Part of a small language model's weights.
Size: MLP 192 SwiGLU, 1.07M parameters.
Architecture: RMSNorm before and after each block, rotary positions, biases, tied embeddings, capped logits.
Training: a variant of Muon for these matrices, 82M tokens, 5119 steps.
Each number is 50 + 10 x the weight over its row's rms, rounded and kept within 0 to 99. Layers, rows and columns count from 0. The size before them is the row's rms in percent of the matrix's.

# up: layer 5 MLP up, 192x64, rms 0.319, rows 39-73, columns 0-63
# down: layer 5 MLP down (transposed), 192x64, rms 0.201, rows 39-73, columns 0-63
# gate: layer 5 MLP gate, 192x64, rms 0.3, rows 40-74, columns 0-63
up39 095:51 57 61 58 44 41 36 47 55 62 49 65 51 55 53 41 62 71 58 48 65 57 52 34 37 43 54 46 58 46 43 61 41 29 61 43 34 44 46 42 48 51 34 62 66 62 54 52 29 58 55 37 68 54 56 38 48 47 58 58 45 46 38 35
down39 104:38 34 29 49 45 51 48 58 59 48 57 38 53 52 25 57 47 47 38 64 57 52 48 60 46 55 34 64 56 46 46 59 50 43 42 52 63 45 66 32 41 48 47 42 46 44 59 35 53 40 32 60 37 53 44 46 52 35 48 54 50 80 50 42
gate40 099:71 48 56 44 52 48 42 44 55 58 40 54 38 42 39 44 33 49 63 44 49 60 55 51 44 57 45 48 68 31 65 50 45 58 43 47 46 42 55 41 49 59 62 26 50 69 40 48 48 35 73 47 46 43 46 59 47 47 36 38 32 39 37 48
up40 092:49 40 41 64 61 51 51 58 33 49 42 59 40 42 63 65 35 44 45 57 49 63 39 48 43 38 50 51 55 65 38 55 41 47 55 38 48 48 48 30 40 50 54 57 37 40 49 57 59 62 40 33 61 58 68 53 71 56 65 34 40 53 33 49
down40 087:58 64 50 31 49 49 61 43 57 45 50 46 62 45 69 67 62 47 36 62 52 27 50 45 52 45 62 50 60 44 64 30 53 47 44 40 58 51 47 47 53 40 35 63 48 35 54 36 53 49 37 65 29 58 42 59 49 35 63 48 56 49 53 45
gate41 096:45 68 59 53 45 53 57 46 37 44 45 60 33 43 54 64 55 47 59 53 65 43 52 50 48 22 49 43 50 33 42 34 53 47 53 59 48 55 47 33 68 57 47 63 63 54 57 71 53 56 57 52 53 66 39 54 59 63 39 46 62 47 29 52
up41 110:37 51 49 49 68 58 46 81 57 44 38 43 58 63 50 47 67 39 63 49 46 44 43 46 67 48 65 53 61 40 46 47 53 44 35 31 50 63 67 33 42 64 53 55 64 44 42 44 53 65 43 45 61 56 56 55 38 39 43 53 44 51 54 58
down41 083:44 48 40 42 54 43 45 53 54 49 48 27 55 56 38 53 66 60 54 23 27 46 50 33 44 67 61 59 65 62 45 54 63 55 66 45 50 42 63 64 41 54 52 49 50 69 52 48 58 50 58 59 63 39 62 52 40 51 44 55 41 49 51 66
gate42 109:45 62 45 38 52 49 70 56 71 57 46 47 57 39 48 54 56 36 53 40 47 38 52 55 62 73 51 56 45 65 57 34 51 59 31 58 62 67 63 50 65 39 51 52 56 36 42 46 56 57 39 62 51 60 60 33 51 43 53 58 60 48 39 61
up42 102:33 38 44 39 36 38 38 52 49 52 45 34 66 42 61 59 54 43 55 55 47 37 49 53 62 72 43 54 40 52 42 44 32 58 45 42 50 44 62 68 60 41 48 70 73 46 52 37 56 56 48 64 42 58 45 45 61 34 49 40 44 45 47 44
down42 098:66 50 59 40 51 64 41 52 56 49 58 66 40 69 42 49 60 52 43 42 56 52 46 48 57 35 57 45 40 62 56 55 45 58 69 47 44 32 45 42 32 72 45 48 46 43 40 66 64 56 48 30 34 52 57 59 38 68 46 39 42 51 54 48
gate43 101:54 62 58 52 36 50 59 35 46 54 42 35 64 69 40 35 57 43 73 47 54 52 61 52 48 43 62 32 68 49 44 54 41 51 44 52 48 32 59 51 47 40 63 65 51 57 53 57 36 37 44 55 48 72 38 55 45 35 47 44 52 57 57 59
up43 090:34 62 47 55 52 37 30 49 50 38 55 41 57 36 41 54 46 53 46 55 73 44 37 51 43 46 65 48 59 50 58 50 65 45 49 51 52 62 51 46 50 44 22 31 45 50 62 46 44 55 53 45 43 57 58 54 20 58 39 40 35 53 47 40
down43 086:51 68 45 53 41 59 48 34 55 46 60 41 58 54 62 50 45 32 45 41 39 50 63 37 43 51 56 42 51 62 51 64 39 50 42 48 52 39 59 33 49 41 58 72 46 58 50 48 53 47 41 57 43 52 49 46 76 28 31 45 39 49 48 71
gate44 106:50 48 56 63 53 41 64 37 52 50 31 67 48 42 30 55 51 56 48 53 43 46 45 62 60 21 51 38 67 45 53 44 37 48 71 51 57 42 51 45 32 48 57 58 45 63 29 48 59 54 38 55 52 51 54 48 46 41 38 41 42 52 36 40
up44 110:41 56 58 37 75 45 53 49 65 48 48 74 70 36 39 58 52 48 41 54 52 47 61 63 54 67 32 51 37 54 65 54 44 57 55 46 35 70 49 48 55 46 51 49 49 63 44 43 50 63 54 36 44 57 50 47 57 37 51 59 62 34 45 41
down44 098:64 46 50 46 61 58 59 53 52 63 48 16 66 52 42 58 75 42 42 61 52 46 51 48 56 46 68 57 35 37 60 57 49 53 53 51 59 44 52 51 57 55 49 52 43 34 48 73 43 53 40 51 57 39 45 61 59 61 44 46 63 34 62 51
gate45 092:44 38 58 37 78 49 34 49 48 51 71 53 53 42 50 34 44 30 57 51 51 50 53 41 59 61 48 45 52 30 58 61 60 51 24 54 53 58 57 36 42 38 53 54 43 53 38 45 47 47 55 59 52 67 46 57 65 56 62 43 42 64 53 54
up45 101:49 61 35 73 46 54 59 41 55 57 51 33 59 62 62 56 40 40 49 39 46 49 45 59 36 37 51 70 48 52 59 51 59 49 56 46 59 45 42 56 65 42 39 48 48 42 44 39 36 47 46 62 58 64 64 31 40 47 57 61 65 56 27 51
down45 108:50 53 67 59 62 54 33 49 45 46 67 49 52 30 38 27 52 33 54 48 55 51 48 42 54 48 35 48 58 57 51 54 56 74 35 58 33 66 49 44 37 42 57 37 47 68 38 51 50 43 63 55 57 47 46 51 58 55 51 47 49 70 37 48
gate46 095:55 57 45 36 53 48 42 54 47 47 53 69 47 51 51 47 47 46 64 63 55 48 51 52 52 52 47 25 68 49 49 41 64 36 46 62 38 54 64 51 32 55 54 62 60 39 63 50 66 74 62 51 52 54 29 67 53 69 52 42 52 40 57 46
up46 095:40 54 33 72 55 60 50 63 61 62 53 55 42 34 52 56 33 36 41 66 31 55 53 60 50 47 47 50 43 75 52 46 55 55 59 47 61 62 37 40 57 63 38 46 49 43 50 55 61 46 58 52 66 36 46 45 62 43 57 49 36 58 36 51
down46 103:46 41 62 43 26 43 41 43 39 33 56 38 57 57 52 48 53 58 66 36 58 48 44 35 44 58 53 60 44 55 47 58 42 52 39 28 50 49 59 56 53 35 63 40 53 61 36 41 53 50 35 58 29 75 45 59 46 44 45 53 62 46 51 43
gate47 094:59 48 42 64 42 37 51 54 49 42 41 50 37 44 60 66 29 72 56 63 46 47 54 43 58 50 47 41 51 58 55 51 53 54 48 35 49 68 68 55 46 41 48 49 43 50 29 35 58 55 36 51 66 47 52 68 65 56 37 61 65 47 53 63
up47 077:35 51 69 49 60 38 42 46 52 49 64 47 63 52 57 45 63 40 46 34 67 45 39 60 49 64 30 50 63 32 47 49 39 37 51 63 53 42 31 43 52 53 55 61 57 42 48 51 28 62 59 42 53 45 49 50 53 39 63 45 42 59 41 34
down47 113:59 64 54 53 58 58 68 64 68 39 39 56 37 47 56 68 36 51 53 57 37 48 66 51 48 48 60 53 55 41 57 70 51 59 42 60 61 64 61 48 41 40 55 54 39 57 29 53 48 54 42 55 63 42 59 44 47 54 25 61 63 50 47 57
gate48 085:55 55 36 47 59 65 40 48 61 54 44 50 55 44 40 32 55 57 61 45 50 64 49 44 41 44 65 45 64 49 59 44 64 28 42 39 29 69 56 47 47 54 61 45 56 41 67 53 43 56 42 55 35 41 51 39 55 71 55 42 65 52 57 34
up48 102:51 48 61 62 56 30 69 58 55 43 46 32 47 54 53 51 50 56 40 56 47 57 49 35 48 46 51 70 45 34 53 60 34 65 50 49 71 65 34 53 67 47 51 66 52 60 49 59 46 38 55 45 48 66 46 59 47 44 42 49 39 51 36 67
down48 121:56 60 39 67 48 32 49 64 43 66 45 35 58 45 43 48 63 63 46 52 50 71 48 47 37 44 40 46 56 44 47 63 51 43 54 31 37 67 55 54 59 39 53 50 54 52 66 30 33 51 48 59 48 43 45 51 60 53 42 46 57 52 72 35
gate49 102:34 55 60 40 50 63 43 44 33 51 44 39 45 55 56 44 30 65 55 47 56 53 65 44 41 61 34 51 52 51 45 46 40 42 35 57 48 41 51 53 57 44 45 52 30 58 67 42 55 25 36 67 52 41 54 54 69 55 49 71 52 58 49 57
up49 112:54 56 57 56 64 55 48 34 66 44 55 51 42 75 43 68 48 23 66 49 58 35 46 61 49 44 61 47 44 55 50 45 53 51 52 60 55 56 42 51 66 56 70 58 63 48 30 38 46 61 57 60 61 40 34 51 42 48 51 40 55 41 54 49
down49 095:45 45 44 49 63 45 58 58 57 57 40 66 45 42 49 49 33 18 54 55 55 47 46 49 72 37 65 52 44 39 49 44 48 44 57 52 34 50 40 47 37 72 39 55 50 48 40 65 60 43 63 34 30 49 53 43 51 57 50 53 44 60 62 53
gate50 108:43 38 46 59 44 32 47 51 53 46 56 43 52 33 64 72 41 60 42 47 51 38 49 36 53 53 46 58 47 30 63 39 40 66 57 42 56 56 49 32 61 42 41 67 60 44 63 46 52 41 54 49 33 47 48 47 49 69 48 40 55 38 39 35
up50 122:48 42 36 47 66 36 35 55 48 39 59 47 69 62 59 38 50 57 37 53 49 41 32 52 58 56 72 54 52 40 65 62 46 50 46 46 51 63 61 50 54 38 47 73 55 47 55 39 68 37 53 55 47 46 39 50 44 56 55 59 77 54 48 46
down50 098:51 38 55 36 49 34 43 44 53 42 53 28 62 56 55 57 46 70 40 43 63 50 53 47 38 54 68 62 40 62 57 54 56 56 53 49 49 56 37 52 47 40 65 56 53 43 62 60 74 63 64 44 42 57 51 36 62 48 42 56 60 43 69 64
gate51 093:52 59 50 44 46 60 50 58 64 51 31 63 47 57 61 45 62 59 68 44 69 45 42 56 46 48 51 46 47 32 37 42 38 54 30 47 59 51 52 51 35 66 49 33 39 60 70 46 57 53 48 63 58 40 53 71 52 43 50 35 39 58 61 48
up51 096:59 63 34 51 61 37 54 47 58 69 60 28 57 62 52 39 40 41 58 40 44 59 45 58 66 57 51 63 62 62 47 43 51 55 41 45 39 55 29 45 46 63 38 41 51 49 51 49 61 52 40 60 53 66 36 38 50 47 66 42 51 63 57 63
down51 089:37 58 40 43 39 39 47 47 37 50 59 48 35 39 42 42 34 54 49 43 34 43 56 43 47 52 55 52 53 79 32 48 41 52 57 54 35 63 50 36 50 38 65 50 54 52 50 46 30 37 39 32 47 41 56 46 51 64 55 30 57 43 46 53
gate52 097:53 61 51 51 69 48 45 41 49 37 31 37 55 41 49 54 41 49 72 60 57 56 44 53 56 50 34 68 44 43 49 52 49 35 52 55 44 43 81 56 39 30 45 45 51 55 55 41 50 43 40 52 29 36 40 51 66 61 52 36 50 52 52 53
up52 120:49 64 64 41 37 41 39 67 71 41 38 42 59 53 65 67 33 53 34 51 58 49 60 45 51 67 48 37 58 39 42 57 46 48 46 58 34 43 52 48 55 54 37 44 43 45 55 44 40 50 48 74 69 39 47 50 52 58 53 60 56 63 48 58
down52 101:68 70 57 54 31 46 43 48 37 49 46 38 46 49 38 50 66 67 57 35 55 66 45 32 52 52 18 64 41 49 57 59 49 38 38 36 48 57 49 57 53 37 47 48 61 55 69 44 47 56 45 48 45 57 44 40 52 50 44 50 57 51 48 45
gate53 105:43 51 63 46 60 47 36 75 61 59 57 37 49 63 45 61 45 43 57 52 32 53 52 50 51 64 45 39 34 40 52 67 37 56 33 46 46 61 65 50 51 50 46 45 49 40 59 40 40 45 35 45 63 60 55 25 57 49 51 44 69 47 59 49
up53 102:48 59 60 54 41 40 47 29 39 48 50 50 55 49 55 62 31 49 55 39 61 52 43 64 43 66 56 35 58 47 57 53 37 51 58 63 56 47 54 67 54 39 52 52 57 72 43 41 55 72 29 56 63 52 44 55 35 58 56 45 64 52 68 50
down53 084:73 61 53 57 41 56 54 49 37 45 55 47 39 44 48 63 42 51 68 57 41 54 49 47 45 67 67 39 50 31 54 54 50 57 58 57 59 58 43 54 75 58 38 34 57 51 54 45 27 54 62 35 72 58 62 47 53 54 48 55 51 51 52 57
gate54 100:52 49 45 42 44 39 62 51 56 49 40 40 61 43 60 54 74 54 48 51 56 75 43 55 51 43 41 41 56 42 40 63 56 47 50 52 60 37 47 38 60 61 62 47 59 66 61 57 31 27 50 49 62 67 57 41 67 55 49 46 59 56 62 38
up54 108:69 38 35 49 37 54 58 36 71 47 44 47 59 38 39 47 52 56 43 44 52 49 47 61 56 59 59 45 71 40 42 61 42 50 41 58 48 58 69 42 36 62 53 45 35 71 44 46 48 53 57 44 63 51 37 32 43 61 60 43 57 53 63 39
down54 102:65 49 35 60 52 51 58 43 56 45 60 54 66 66 53 42 40 49 46 51 44 50 49 59 50 54 66 37 59 55 57 57 60 57 60 44 49 71 75 44 31 46 72 49 41 58 49 47 52 53 43 40 46 33 57 68 45 49 61 39 51 52 27 43
gate55 106:43 47 62 56 37 42 42 51 53 50 59 39 21 51 31 45 33 55 55 54 56 48 71 72 50 34 57 53 61 59 47 58 48 49 44 45 31 52 49 51 58 43 54 39 53 70 63 52 57 60 38 51 54 44 54 34 48 38 36 53 53 54 33 52
up55 100:58 48 47 65 30 39 37 59 43 63 41 49 53 54 39 38 55 46 60 47 43 42 34 70 60 40 52 51 47 27 42 49 38 40 74 56 55 31 51 50 42 39 49 43 51 59 51 51 24 48 55 39 48 57 68 49 46 63 48 42 54 49 48 49
down55 095:48 53 41 43 33 44 44 55 55 42 72 44 35 44 32 48 54 61 58 60 54 48 78 56 32 37 71 59 51 54 40 42 49 51 44 50 43 51 67 43 53 45 59 52 63 57 55 53 55 66 37 52 57 39 53 42 54 31 43 60 60 58 37 51
gate56 104:45 57 43 48 47 61 51 61 46 47 62 50 73 45 45 49 44 52 58 61 51 42 51 38 57 45 59 78 58 43 45 57 62 35 28 42 42 56 42 53 62 46 63 44 45 61 54 43 56 53 53 39 53 48 40 73 53 42 71 43 66 50 32 39
up56 085:56 59 50 58 61 67 40 51 36 54 47 45 64 54 61 60 30 58 35 56 50 69 42 52 45 42 40 40 42 36 24 52 34 45 49 40 45 54 48 60 65 46 43 50 48 59 48 62 66 51 53 60 58 69 51 34 50 43 58 45 41 67 59 47
down56 094:51 57 47 37 33 47 47 55 37 36 55 52 59 42 37 55 52 50 55 62 60 41 51 53 58 47 65 60 49 41 43 69 58 37 51 52 40 63 34 41 50 41 52 53 50 52 59 48 52 61 58 26 48 32 69 65 51 50 56 40 73 60 42 33
gate57 106:64 49 63 38 48 48 52 62 43 54 43 55 60 66 50 34 66 63 59 65 70 58 50 55 66 29 48 33 51 58 54 41 59 51 44 58 48 66 45 42 50 39 51 46 57 52 61 46 30 42 51 54 43 50 60 36 42 68 52 43 51 63 37 41
up57 102:54 71 61 49 56 44 53 42 57 72 35 61 40 51 32 53 40 52 57 66 63 45 51 63 58 59 68 36 50 43 46 49 58 57 59 66 58 48 49 47 57 49 52 57 48 67 51 62 32 39 40 38 58 40 55 58 57 45 44 38 39 56 28 48
down57 096:67 54 65 52 42 43 54 46 47 53 49 43 50 68 45 51 30 56 52 46 53 62 39 47 47 56 47 32 49 58 57 39 33 54 61 43 50 60 47 29 59 63 53 46 64 62 49 50 54 44 44 42 63 23 59 56 49 54 28 65 37 50 37 39
gate58 103:44 54 62 41 45 68 54 35 60 43 60 37 48 55 58 45 58 48 68 48 57 58 36 47 61 57 62 61 36 26 51 46 69 55 41 36 50 65 45 52 52 40 36 53 54 57 61 57 44 50 56 42 44 69 45 54 57 49 68 57 60 40 55 31
up58 097:44 37 46 39 73 49 50 44 49 53 54 54 44 55 60 25 38 51 52 29 40 33 27 47 56 42 51 50 60 46 53 43 61 43 46 48 64 53 46 61 55 51 52 51 57 58 43 56 53 48 36 22 35 55 53 54 36 37 65 54 59 44 43 48
down58 101:71 68 43 54 42 51 45 47 42 61 52 55 60 44 30 74 63 54 41 64 57 62 50 60 52 41 58 57 31 48 57 65 42 41 61 42 56 48 45 55 46 52 42 52 46 52 47 44 44 67 72 52 55 58 53 38 46 48 52 58 72 40 66 56
gate59 104:33 47 52 54 29 54 34 68 50 53 46 49 66 40 42 45 54 58 41 45 55 43 52 45 57 44 46 57 43 23 58 44 46 43 54 48 51 40 38 54 54 36 62 44 50 16 58 40 55 54 52 38 47 52 44 57 31 64 38 45 47 50 60 61
up59 092:72 66 54 65 48 42 54 44 53 61 62 43 57 49 58 45 58 56 49 58 50 70 63 56 43 42 46 50 47 54 64 69 46 67 67 36 56 42 55 40 39 53 46 32 36 54 56 39 45 50 45 37 37 21 57 58 55 55 53 58 55 51 52 47
down59 089:55 38 52 27 66 64 47 29 42 63 31 58 48 49 42 38 43 31 44 40 53 59 52 46 57 37 51 60 51 66 44 39 47 60 49 47 53 35 55 32 47 58 55 44 37 46 44 41 55 51 53 62 66 54 64 44 47 56 59 53 55 69 53 38
gate60 101:67 44 55 49 44 48 33 50 49 62 54 62 53 60 51 54 49 69 60 39 57 42 42 31 38 53 53 41 74 50 32 40 55 44 61 54 49 50 53 57 64 47 50 48 44 63 51 59 53 38 29 58 56 48 63 37 24 53 43 43 39 55 54 36
up60 098:42 33 33 39 43 64 37 40 46 58 55 52 40 54 53 60 49 51 57 54 50 56 45 53 39 42 66 45 49 57 41 56 43 50 48 59 53 37 42 48 43 69 58 64 38 46 55 59 39 53 41 43 32 29 41 51 20 37 57 34 61 45 46 50
down60 107:56 45 59 52 62 35 64 37 49 56 54 42 38 63 31 58 63 71 46 57 66 55 46 56 65 62 54 64 45 35 46 51 53 46 48 62 47 52 43 54 50 52 59 54 33 56 34 33 38 39 52 63 44 65 52 56 46 57 56 69 55 34 40 55
gate61 115:59 46 37 52 62 43 60 45 56 47 40 44 64 38 30 63 50 46 58 48 39 55 38 48 61 44 66 50 44 38 38 58 55 60 69 27 48 48 62 50 52 47 66 45 56 30 58 57 56 51 34 61 47 52 40 67 52 54 55 37 65 41 35 52
up61 123:63 57 46 51 54 49 61 37 58 52 43 66 55 51 26 41 62 55 61 40 51 41 47 54 59 38 61 51 50 55 58 55 47 51 41 41 59 50 58 49 60 35 53 45 75 51 62 58 62 46 38 46 51 65 34 66 35 44 41 27 61 51 31 54
down61 126:29 38 47 43 37 46 42 53 34 54 57 60 39 57 65 49 55 43 51 53 59 46 65 45 59 65 43 57 65 47 44 38 55 51 34 60 43 60 38 37 47 67 46 51 35 55 40 45 42 50 67 60 45 44 71 35 58 54 45 62 41 46 68 55
gate62 087:55 51 56 45 40 47 55 52 75 41 49 36 50 27 52 42 46 67 59 32 30 57 41 65 62 62 54 45 56 70 46 61 55 44 49 55 42 39 54 37 50 58 46 43 49 58 36 63 60 54 48 48 45 44 53 59 51 39 33 35 58 65 46 45
up62 084:49 39 42 56 48 63 47 48 39 61 56 53 54 57 47 47 52 54 48 63 71 53 49 39 35 55 47 58 70 37 50 39 45 57 39 42 69 44 54 64 48 63 45 54 68 47 61 45 27 56 49 56 70 52 46 40 33 54 56 76 47 50 48 60
down62 117:43 67 33 32 57 49 67 66 62 37 55 51 46 60 41 57 40 53 59 38 44 67 77 61 50 55 42 35 42 52 51 39 42 47 46 59 52 44 51 67 54 52 45 41 50 43 45 53 57 55 48 57 35 60 63 59 56 46 30 42 36 56 57 60
gate63 100:39 47 51 56 41 51 64 61 56 56 56 40 35 55 58 61 69 55 65 63 51 48 35 53 59 67 45 54 42 43 62 26 50 34 55 51 48 59 47 37 58 32 46 44 43 49 48 55 31 59 53 66 52 57 27 56 44 41 55 40 41 54 47 62
up63 104:56 33 47 55 46 61 55 54 48 53 54 43 47 54 54 38 67 62 42 42 50 50 48 50 34 92 70 37 65 46 43 46 50 48 48 49 51 68 67 46 65 44 48 62 45 42 35 47 57 44 43 49 52 45 40 64 49 54 53 55 39 56 40 44
down63 106:42 55 55 57 63 46 44 69 49 54 42 60 46 52 51 49 63 61 59 37 51 53 42 60 31 55 43 30 58 63 59 60 48 48 36 50 52 52 66 47 49 54 59 27 50 78 56 34 55 45 38 50 49 66 53 48 43 33 41 38 47 56 45 34
gate64 101:47 40 51 50 59 51 38 32 43 66 48 40 56 39 36 48 46 51 41 67 42 70 26 42 42 54 47 70 52 45 46 35 49 33 55 39 37 57 55 67 50 55 67 63 44 47 58 57 53 48 33 49 46 44 70 52 54 56 52 43 62 46 58 44
up64 091:60 39 62 58 40 47 64 45 55 63 54 51 63 38 49 52 27 52 41 61 50 56 53 67 58 53 36 56 49 51 68 42 56 68 44 54 62 47 48 60 39 58 40 45 56 58 71 35 36 38 43 59 56 54 40 71 60 61 65 51 48 57 57 50
down64 099:45 61 53 67 54 62 48 57 57 45 47 52 40 44 54 50 34 46 21 44 50 35 40 47 44 48 41 42 45 47 42 34 57 53 42 44 39 49 50 62 38 37 59 60 35 31 58 58 43 48 58 61 62 42 41 47 56 53 48 47 34 60 29 29
gate65 097:38 51 31 52 43 61 52 68 47 46 72 60 48 41 39 46 30 56 71 42 45 55 48 53 71 53 59 43 42 69 49 51 44 53 61 49 50 76 54 42 46 47 65 51 48 40 39 51 56 62 54 41 51 51 56 65 53 49 43 35 50 43 52 68
up65 093:61 58 43 48 47 36 42 48 32 44 41 54 71 34 46 39 56 57 39 51 57 41 60 57 42 31 72 67 55 40 48 48 42 44 45 60 46 37 67 36 63 38 54 49 36 55 54 47 46 56 67 39 48 58 46 63 43 50 37 54 58 43 43 36
down65 106:30 47 55 46 48 63 69 44 53 51 41 39 37 47 47 61 60 52 56 38 63 50 55 54 58 69 40 59 53 52 53 51 56 60 45 45 46 49 45 59 27 48 45 54 62 61 60 44 44 29 25 43 67 50 53 40 59 39 73 53 49 59 45 48
gate66 106:60 35 52 45 46 59 56 64 58 66 40 64 26 62 38 56 34 47 37 38 56 58 63 67 52 49 51 64 58 44 63 50 49 55 65 50 51 45 52 43 40 49 76 39 44 51 47 41 57 37 55 50 54 49 58 41 62 65 53 40 58 34 47 44
up66 102:54 55 29 62 38 59 65 47 62 64 54 43 52 57 41 65 56 35 47 44 51 52 54 60 61 54 52 36 46 47 61 59 58 50 33 66 56 51 33 34 52 49 72 38 71 61 51 68 59 40 48 54 60 47 53 45 57 65 56 39 53 40 54 47
down66 090:53 45 58 47 59 33 49 48 58 44 61 55 35 50 51 52 50 46 45 78 43 35 64 53 47 58 53 40 59 52 37 57 56 55 75 36 61 52 57 49 49 48 64 59 60 34 55 51 28 50 32 44 37 58 49 64 62 49 36 46 52 37 43 49
gate67 096:62 42 46 61 53 54 65 41 60 64 63 47 43 27 46 48 43 67 68 48 58 39 42 49 53 49 57 37 49 56 54 46 67 39 28 38 65 58 55 49 49 69 50 47 61 53 54 48 71 43 47 40 56 47 31 55 68 53 46 34 53 50 51 52
up67 090:61 34 53 55 45 43 57 44 66 55 59 56 48 41 46 51 47 55 68 48 38 51 52 37 54 57 42 34 46 43 51 61 62 50 26 36 57 54 63 46 40 63 68 52 61 57 38 60 47 48 65 32 53 49 36 57 73 50 47 32 41 47 46 42
down67 112:63 39 57 37 51 61 44 53 55 42 63 44 52 55 48 33 55 44 63 34 49 49 51 48 49 52 48 69 57 46 62 73 57 45 51 33 23 50 53 70 47 44 57 48 57 65 50 56 56 62 43 52 57 48 50 67 50 78 42 44 42 47 57 51
gate68 106:76 45 47 58 53 53 50 34 47 60 48 72 37 62 51 68 49 66 68 44 52 54 51 69 45 48 49 38 41 39 56 48 62 51 43 63 50 42 43 57 62 51 42 53 58 59 46 53 42 60 49 51 42 54 38 63 37 35 50 48 75 49 60 40
up68 104:37 73 58 47 61 62 60 45 58 62 36 41 32 68 36 37 48 58 63 40 55 56 23 66 51 50 55 48 47 48 59 62 64 61 39 52 44 44 58 66 57 43 50 60 51 56 55 46 46 42 41 49 46 39 51 41 50 53 42 54 43 69 41 48
down68 102:60 44 48 39 59 48 62 52 44 45 45 57 57 24 51 67 35 48 34 51 42 60 60 51 53 54 42 41 58 31 42 46 33 49 68 30 55 53 50 34 53 56 45 49 63 51 60 51 60 62 45 46 59 39 53 55 59 31 54 71 57 63 42 56
gate69 108:56 58 61 47 47 38 47 49 32 48 57 59 45 49 65 55 45 46 23 63 39 39 52 34 49 35 41 35 47 31 52 49 64 67 49 43 31 60 50 48 55 48 51 58 63 42 43 37 40 51 55 45 63 62 60 33 51 40 52 53 65 38 58 56
up69 097:57 29 48 48 52 53 46 64 73 60 42 39 45 47 50 51 36 52 39 48 46 44 51 53 44 52 42 50 57 42 53 59 78 60 44 52 32 46 52 61 54 60 58 55 53 47 37 71 42 32 62 63 32 48 57 42 44 53 47 35 50 48 71 57
down69 088:59 62 60 37 58 54 58 55 32 48 56 39 49 57 44 48 43 55 46 55 59 35 46 42 46 25 50 42 51 51 45 67 50 48 67 69 42 63 55 52 39 39 46 63 44 66 60 37 29 47 49 40 48 40 36 38 60 46 52 49 59 28 49 46
gate70 105:31 42 43 64 67 56 49 65 58 54 43 61 51 30 73 73 43 51 45 53 54 44 53 54 41 57 39 50 43 54 58 58 47 54 42 65 60 44 48 48 76 70 45 41 49 59 52 45 46 41 44 52 55 56 50 46 67 45 43 41 47 57 31 44
up70 109:71 70 51 37 38 53 56 45 48 32 51 49 53 61 35 37 50 41 62 42 47 39 30 33 60 48 58 38 47 40 49 52 47 47 63 37 51 58 55 41 45 51 48 51 57 55 56 69 63 72 55 52 45 62 46 54 39 57 43 50 41 34 69 48
down70 109:59 47 61 69 60 28 39 44 49 45 32 45 64 52 60 51 38 48 61 59 64 55 64 45 39 59 49 41 64 57 44 56 39 46 52 61 55 32 66 55 55 41 43 31 51 59 61 46 47 30 50 56 53 58 49 43 61 39 41 56 34 48 41 45
gate71 095:40 51 48 37 63 47 59 55 58 45 64 63 52 50 41 51 56 29 57 32 39 55 54 37 48 58 41 68 62 38 50 27 54 38 45 44 54 61 44 53 45 50 47 57 41 45 50 49 43 66 40 50 49 62 66 40 44 73 51 73 39 51 50 63
up71 105:45 63 58 46 56 52 29 59 53 58 42 52 50 62 60 42 73 50 59 37 51 49 40 72 70 44 70 39 41 59 36 56 53 54 58 55 48 45 55 39 66 33 40 36 34 53 53 47 44 38 47 60 54 55 61 49 38 45 46 51 53 60 40 38
down71 094:59 52 45 47 59 65 64 63 67 37 76 40 56 50 61 52 30 59 57 56 69 41 56 51 33 53 43 46 46 48 60 43 43 42 46 64 40 44 41 51 30 63 53 51 60 57 42 48 63 68 59 54 57 55 32 56 50 54 52 61 45 43 51 42
gate72 096:42 48 58 44 39 40 43 60 67 58 45 45 59 65 36 42 31 57 58 47 59 43 45 61 54 55 60 41 40 61 57 46 57 68 60 65 44 44 55 41 55 43 53 31 43 61 40 59 48 59 36 49 17 49 37 48 42 39 49 36 47 48 52 62
up72 081:55 44 47 42 44 48 39 68 69 56 44 36 33 51 39 40 36 64 51 51 72 42 68 55 52 60 57 37 39 67 59 49 63 59 54 48 53 52 68 45 57 48 62 40 53 61 49 55 43 68 48 52 31 64 47 56 44 38 33 44 50 47 55 49
down72 118:68 44 34 52 50 35 58 26 41 48 53 40 55 46 49 55 58 41 52 63 49 59 50 43 30 69 52 38 50 54 44 51 54 45 53 53 26 32 48 33 44 62 41 46 57 43 50 43 60 43 60 45 65 40 37 62 55 59 53 60 49 54 61 67
gate73 094:45 54 38 47 36 54 50 58 54 42 49 55 56 44 46 31 45 52 54 46 42 68 48 50 57 47 38 51 56 45 76 52 57 60 39 46 44 59 53 69 45 47 61 44 59 38 56 41 57 65 62 46 35 53 54 19 44 61 47 60 74 59 58 60
up73 093:52 55 42 45 51 35 36 56 48 45 34 59 64 49 37 59 41 28 37 58 41 49 43 72 55 48 50 70 54 37 69 52 52 41 49 57 26 66 50 61 58 56 62 55 54 50 54 36 60 56 61 56 44 45 52 47 67 46 38 54 59 39 49 56
down73 095:51 39 53 63 57 55 63 40 42 53 56 52 38 46 54 50 42 75 49 48 58 52 39 29 57 65 52 54 25 58 52 35 46 62 55 60 60 53 32 61 40 52 34 52 42 54 45 77 57 48 52 38 52 43 46 67 47 44 49 53 38 45 49 57
gate74 114:57 38 42 42 47 57 55 55 54 57 42 48 36 26 52 49 44 65 47 50 69 53 56 29 58 57 52 64 67 55 33 47 57 33 57 46 45 48 52 36 45 44 46 42 34 57 58 51 52 64 40 42 54 28 61 28 51 54 48 61 43 66 55 49